Each number is 128 + 24 x the weight over the matrix's rms, rounded and kept within 0 to 255. Layers, rows and columns count from 0. Numbers have three digits each.

# layer 2 MLP gate, 1472x640, rms 0.0485, rows 1210-1309, columns 320-383
132157097139066154117163153113141129149097143094095124193160136101158091096114109108112111156136150142120130129120106138140111145117148174098083095144147096108151187111087134166111124131122137
090097158107103129108102131130148133118146134142128114120114097114088130127097137158113108172081137144141159094133181157112138136140175096105131096107091157103138139106123107179123111151126180
157099140162131127110114115070123127112080105135118083160115162154102119118067137100077133162161066132163151109138141149131128144114160143085097145104127136141087173134087120131107100151113118
121133127126136124113168129142148092158121141100138164091150155156105155133137133153132101151129134140136128104161119117118138118142158117074166136124145168127096138137089132134128101075137120
107113097102127113148105152127084153140146126152134157132121117138122119096158137117088121116094100111142118166168132124136161110138144177076170107140151135132120132078125152110156137101169159
150153126116134111152138131127126127134143139123129124117119136167137145166146117157137151155127136133073121129100117083139071148104115143126133146119120137164122138130135114125148125104113134
124135190130113138140132131124168148120123131151144143115149131180132141103174148152120113135110148101143155154114127148153152107144155124114117099161161089052131110117143108122130088111157127
113112133109085133136102153137137139090100141104099159103097137122123105120069155104109117156100181149085117124111134112139161127110110174121108105134114085096125155120162183154114102133141135
095104102140118131087148162160152149115108184174118105148129149108101114128126146111148133122119128178161134128115146128135138111127145129110118138072114127110161128119158121122145122122143158
079125157164156114114158133149154118111126144117141074127159125165088114081144166117158111122161126087121160112086136131133092096139133156163151168140140122131151141142174141126156083132145097
140091102139111124123069142084151124148159074118098136142141125119118107136097186154166088127099130166134120121151139112155125106096179136134147074094150125144118176166113141094185131111178154
120105163149128129116121127136125114087107126146127118087144096116118122078131139144126080066131152110133156176141116149088138110125107146126143160101115115094112105128115155130152125074142141
118086137149106115104088115132121157115141120105135125145125162126127148151138120130123132165168132101135155131150113096120115192112111088104105199104073136072125103087138119134121098136140153
145086113137145132150134124168153201140132136135152122122115106128127138084085120113137135112138097162140116134119119160108171116134122115105114127139157154164124160126169108134141108157173115
109168087130114163123111130153152146150161130116108111100140124144133140120107196112139124087110170113071139106145112149104124132147129133106082147106126126138124101161111109124097124106132156
113142187096141196166145150114142128119127125143138186119176126141075102139147113155163126115170150116128147100072140184124136096128139160087137138117090140131151144153137154124132162115134154
126112141131114162136116177119067138106148119137147126113164090144148152134105142151134115209133112128130123101134132132156119162126137100090136150137122128100104165109106171132116110121110150
144165128115119144086140116152115131150109145108109144133141110125144097105115144134159106065155147122114147157105144114094122103139114070122122105059115099113129118134141125098123147124139088
130181148085131121143123174149134128140134117120070115145137116092165080109123096146136115137119101166157095097097114140138144134118107133112098079093128107130133164111155142127135100136146116
152133119092148139170145130156126110150139131124087112118150142135092142136119121120114119139167152129108115131149180109099088116146157165148130103130176088141119112126162103114172108110141086
176144163121120126177139119135108145105109113132111158132137118115114080071127133088124111154119117132147192130128099151133109140123092105121133135111107106133108148098142097126109148109136137
147094104151120131118158135124196123157111157163142133148122103136089119100139123129131129149110149143118118119088167155160144111147162172133138145108077144125145135120175135118124141119131138
062085132136145133116157130135135135148094183108151118136138138133133095143164106102115149126117121114079164107118102140115132098085140164112113126127083159125132152105150122105131123129102103
134159160130123107123114168108120142153135130101095116103153167123129096137160153098135100109101119112138127084111155111148175087112103128149128106116115130135097149125139134084149162123104137
158123162153085075078118114114121135117087144123129142139153173115173151168142114104116155121096154108141141130121174102118116129128122120080150150098150164100143119087102086132155116079139153
140142133120135107150130146116131131124104108144118154101155117143141105101116130142088089144120177161169130138110165117122078138118112080193147110124106108106134059132106132120120129116080118
160194112092105129123111123151168166111124130135158144143159113137081113135079116117116168118117119175123156108124130089111156090121175120140117131139096146105131154143128115120139120150129107
092136123157096143089140156127097096123151177146114115108155153120077117125136166131175055112153109120097152104110129108092128077081131116153119084128102135111111118132130149121138132137121146
106113077103115118137121151166126147108152155137128198128143147149123125130160129137174157125112124117151122128111125113116144124113079136114135130140126143139151104101124115160084109155173122
094092133149099135119153099105125156148120118166128108098139144105121120161137144118166159144096179140103147156141110106132123083150113135102135132087135168175127147108142150113124146154136155
106197116108131122088153124145128130170147131117120139130149090137115154122126132086152130145148136152158147126105095120138160107150136123123115136148130118160137126107152145171129111114145149
139172114105138118187120144147150098158117128095089145139117125145143137109075092108102104163091121114151134106113128152134174119145135103159131147139153101103136131132146162116105126116096136
132085140163149113115097158113113144121156098136129124165159146119141122115099153091110150130082072114106135125134152099098137111116126097104153138056107136099139150202125103133138143104102139
134102097148128136159127161117101085132106133127125180132133138167140135102114128120134151115096146146117180111160121053164161104151093165169158109124108114114133163123125132092108126133155157
084126109122113153154176143123106087107105129128111142166132101156187121126126180147103115068126123113135136112098147129109137130135089147150103139109103127148131148093138165092090117126120115
136158132125113148148130147100121100148160108126097149130096115110112127121116142117121116079144130152137136129082106153105190138115115162131123079140094141176118116135112101125122128114110159
151091123144136124091096163197141133153159114133106128173166099125165127100128133170103147159111129135112170126118117118156125102113121070120135118117123184139112137136140124156096102126133162
128124109145157083113140135093111141118154124127115068129100109132142136162145136115159091118094106125128107137122145141129127137136125075149122122108134170075138133149170113117155130109156107
099122143154114133148147140115156083130132119134091131140164126168105117121142134098163109112147073139138170086141171137132168128118144110126135181085114165091152131141169157178184098137119112
134122089119099133177113135143131136164122123159136142144145086149117104154146109077152132132132110132176091106158126111116107130105105092149126099090124143104133121121125179180113127124109129
131128105137106152144112163113156134103117159143118097139160138139055137139140125093167125140126156119119141117142134133157156101122149148145119073131129110083155110116118100152175140164144120
138095167102109130134152156158116101134118157118108069129146143112136109164137127175119145127105131122122114152155187149159132102078138119143122132155158087114147150113119130121174149148104107
102167111083114121120143158120130123117136127110130133127109112125156121146137092141135145126114113113129112137119134128135076150147122192130129163125122124158154141138149140141124102123140138
130126142146108121125153128128106142113160088166110127165111153145086140150136167115145147137128132125133107108181109164115141105127107113165125163105122145088080132109161115168146113135127126
092106128175128100089132122121127128131172168112092126117151125154072123115146172103141158114168145065145142110148155096126131098127154145131151105159063152113107128100178135137175093153161155
122123119097090159134150177161177108151159112166145095133163102123128111092113141140124103116163122138125151156131142142092184100144132082116127140092124119135115121115119178159129124142074182
093129158152128115105111132129134160177095102093101120135105102122111093104121130107128147120113107120075172097157099136115115120096123115129126164106084162119133110080119123135132112140146114
144144132126070138092123142154141118137061109206147119121135142108131113107162165113144120127150139123107175170120150110123126170106120084121128100116156107121142164151106107102107086116128125
165082132102146110140112152124118098145113123124139139127118121126115117110148123108087104123132095143125142118093097153154181149097123112099127134132129137119132165165068135103126111131168178
125104145112129108136137120147100133107104139140136147140137178116181147161108163151096122156116126121139116136153120099128122180149100102082123170160147117162105131137135127121119103107122117
125139110098115136125132128136112137131134117125126120096168135128112150075113129169120147113176112080137139126152149183155083144126118138096128139151131131090151146138113123149140152118112117
122167137101099141108125155125068130142134114109129143124127127131141106181140143123144150149152130122132148130113084113104115149083084116141080132065129106139131112155130141078148101105150107
095123117156155132106166147139152194132167093155133110138130124132084114136115129107122126163108059152153166166105158141168140109092148130116141141145091135078110113110164083118126163120135108
127156147126163097127089138149129166144103132108147133150180137136115126096134075114145170135141115099115144135081097129126112133122102133135086126123112129145136158117137125129125113110170142
122132156159108156101176157121136165130102082148143168139127110135111137126101171116140120106114133170157157089131152109113129159105139123091129094072169121139152110095167076114129110115150125
180149145151146142140136108111152105137130130107127183128088133149171131107155141128136120120176107152117157113083160094139155114117117112120139160144117102123126157095112106138127114138103135
162144144116111072145164120151113119154116144139117171170149127133158104095135151078122117153148148090155127116141100111168171129112159125131151128143110109126136122132117097090135173105111098
115126143104137149115161120149183178154119132111153181121153144150096128147126116144128151141161134133100149123108184098110106131089146148130130165160105102126123127087132134102152116172171098
123136150169130135110066145119142135162151129141127152097123112143171113157100104100093109171162128131092131118096137083138132130147087141080115130152115140136132106121124085177125106142163121
116154106165095128186158137155112127115132082141092125085112120154136119151105178115129153100128131094121112083170125109148139091121120132103162103125139131109115152136131116108152097152108140
110168125130128156171130148128082133169134115120053137140137132122131130091131124131164107120108124137152132126114140100139101092147111122108100107134117172100097093118168124118121087136121130
142169099157102149130131193164146121101154130080134155116142158146077127081110161144150113113130100113100114123126163125114105127067109142123118132142118174117111137135096137150129103142131119
109140151114103117146113144171097118102133091164145128156138136098130105106128123115134077138138143089152171067114144094168163144164200158136156141151158112104141101097081074117128149122172159
142147138131163120126115153116176080123090152144139093120125105106143141107107154125136127112148099131121168146152139155117126114133087105163108138145107102125163114150164108118105115114114128
131145148212113070099080144117090148099153145094132137142161139116150112130186123099123097141119115166146116166118129161108113143104144092088147119140128180138105149137103128114151123130088106
125116116151123103140129155129108146147150128137135169126146105145189130139145142126154138085112112132108133125124156165124127134069095064125133090152101170104148158150125148140141110117097122
104112137146124096082132148131157121130144127086107094098145130158151114128140135148157104126161103156133176123132158157115107128101130116136111128128097159121106128153170149118116089122113096
139114137128119125104136150125141156111114192102173124141166170148132144131158155125113098157151119086089148153102074144113115127173099136133148133151159127078101125163080118108126088183057121
115168132140106119096084135108132154110143161118149138164131137108159133126113148099152149112097141153093122134126114164107126091128105130149144113123090096079108079103159129155121131150133142
149111138143104136125119134150150118123134098114122120112126120146116082147116131152166105107111134122141149158128146140076129122133164131142128107136128148102129160148147096102159162115111152
141080121127150137083095156130128145104129155134091108048119105165120136132169130078112110068144120108123152080105151100167136130129122098131120060112174158113167119143121131100132108137151108
124115150120133165124122166108147163150117128129127091142108136152130093148116096139127120138108140150141118097138096153149157125102139166112111110105118171146131095090126163157155142130140140
131126103141137148149121130141085132144142136128106156144145131135115156137150112105157116142103094124140120112138114080160132105105140159136104143120136169136106136088149121124088133168133150
078131162126132142111117115136097096143118137120152126124112129137134148110135114149146110185135152113096108137144111138122156099152057089200136106109116098155133098113165192072113111112143135
163102135087131144145150119107174123127146121118160139077189144131075140077130159144135134130144120165109133124105167132140105138115188130145073156118152146119148120128158141107145110105117148
127164157107116125131141139113163080115123149107086107102148130128084111154117120120155130114110102117098140126149120137139153034126096101159115139103162114057107108116149108102126120123139139
086158128133154129134127102153130128120149081120111100124105166110118172131104132100174090109144128091106102104105108111112166133113109131171102122126102159120156092131153124129165169131128061
157124124148112110135143136149120150159164186146084155170121122146124135104157127124158118150119079071123099145168123117117181132076098115131115138139116135125138091106115118150114130134132130
148102146145138108118143109091168158127134144109118132128129132129090090135138170138157117091147102151171132143101125089163120096133121125138092148127147105125078121149149120133176145160111146
104148165123124110128138154112154117104135125107117123103142114150111103144142150081187113121136103108099140104098113114135138122104133113097118120140113096134105093125166091133141086129155136
092161126124099133132119126089110123153139072140116100124116104120119108122114157137088148134124119168082109125167119107132161095129155123154103129075103108158096106088116105130125158152137108
133114102163170147115125160081121123117129126097117124111129154100132083131134129151182102179099168102121172102107152117143188092145158136147114135125128154068125105157152129130118137135125102
133148122158139100099151122122164164142118140097120118130133123156118140128157130064146123136125146108136080158117153134168129135104155098116132141118130099100138105135125138123138103133129115
100135133131151154157122136088162107118087090133129121148086152131083100133089165120128117085111139161136137121136121146128120104119147139129156131125123115143095121118154157104123090159107100
108092065145158094148122104108154088145141134098062092111157112144117130120113129154163105168104157061117106116165139150153121141123137096112083113147131155098174117133179131144113148129149117
148096092117100121098129118099100124112149117169104168162123148124147127135079124140131117176109105108174125129146115130120162104131130126112099127131135152147047150134143115121157159141145137
084143091100119106075156136115123130148141131129111141139146118096144153119107101100123126151137126156111149168167087078163138131099092143127144142115109154115137121125079114112120133153160125
125144119093102108146131167125122103138155107142127112109116158119114137155134134103084106144116117129118120121135116118110097138106147123141097140123134103134106090119123164113133081113133136
070092134138130164110110117133094128145103150116117179135151158126143117137099156095128121131168155105121113084068147131090153132132111097135100118146067126113127093124114149140128108124152139
112134119096108116142147153165108122150189113100117162107144127097099147131122177116119131143139103131140153086109096127095131113128133120105154114113098101140101131123165126107160085126136111
109119137111084141105146148141116077124139120131130123119133115131119146173164160112114135137167097127113100131117158149151124089120130124110106138146122122129155111143148156137133119169125117
150111169118112144098095123106167119095101118098141143124105093153099122113158108138169089116149137091129143103058129105123177118115132132115145098167098120105111124149125148112170100146115170
136115142137095142075103177123139084139128145173111109130144156119127099168120139100134141099153116083096133094153119110108111112133188087100138075124145139104111114140090105128126160133158142
140207112086137117185121164123103112142104073119150126129128148144151085051162144126152100120147099149115080141130142119123108135092140092145133124114123115122150087123106116147136115131113157
093125126135130111168165172118140105118125111157151106149171173101077119136151161117136134149136105199131145118096127178100137130136157134097129143173110131141121106113116104108115164148141088
156112150164125118120099148138136123114129147167121109125151125141123103090133140101109128131157115122146114130104127152142114130108096109101132123119102096167130149146135116107112114100129139
099115159139106156149165183136115162177099173136115120147143103143145065087124210074148116060177121108098200100042129118150126135161158119153088065114110142065096089119173119104092076111126146
117113149138093167080121172114127126128138168127129090077134161128130139153125162143120139085125129135092123145116155133150129144091123115130125118128129127112141150141132132086131062070112103
143133157121141105125116145113136119124112141160114104100139116146149142128159119144103123124105105117203104114102173125099134138157113118107132114146099114111104120153167117104126161140135126
155147096098146145181153154108103102224132147182144166119113110124149089183127120111128132130155097077155151085160120079083134153143141135154142107129104171109120126136112101109115130153136139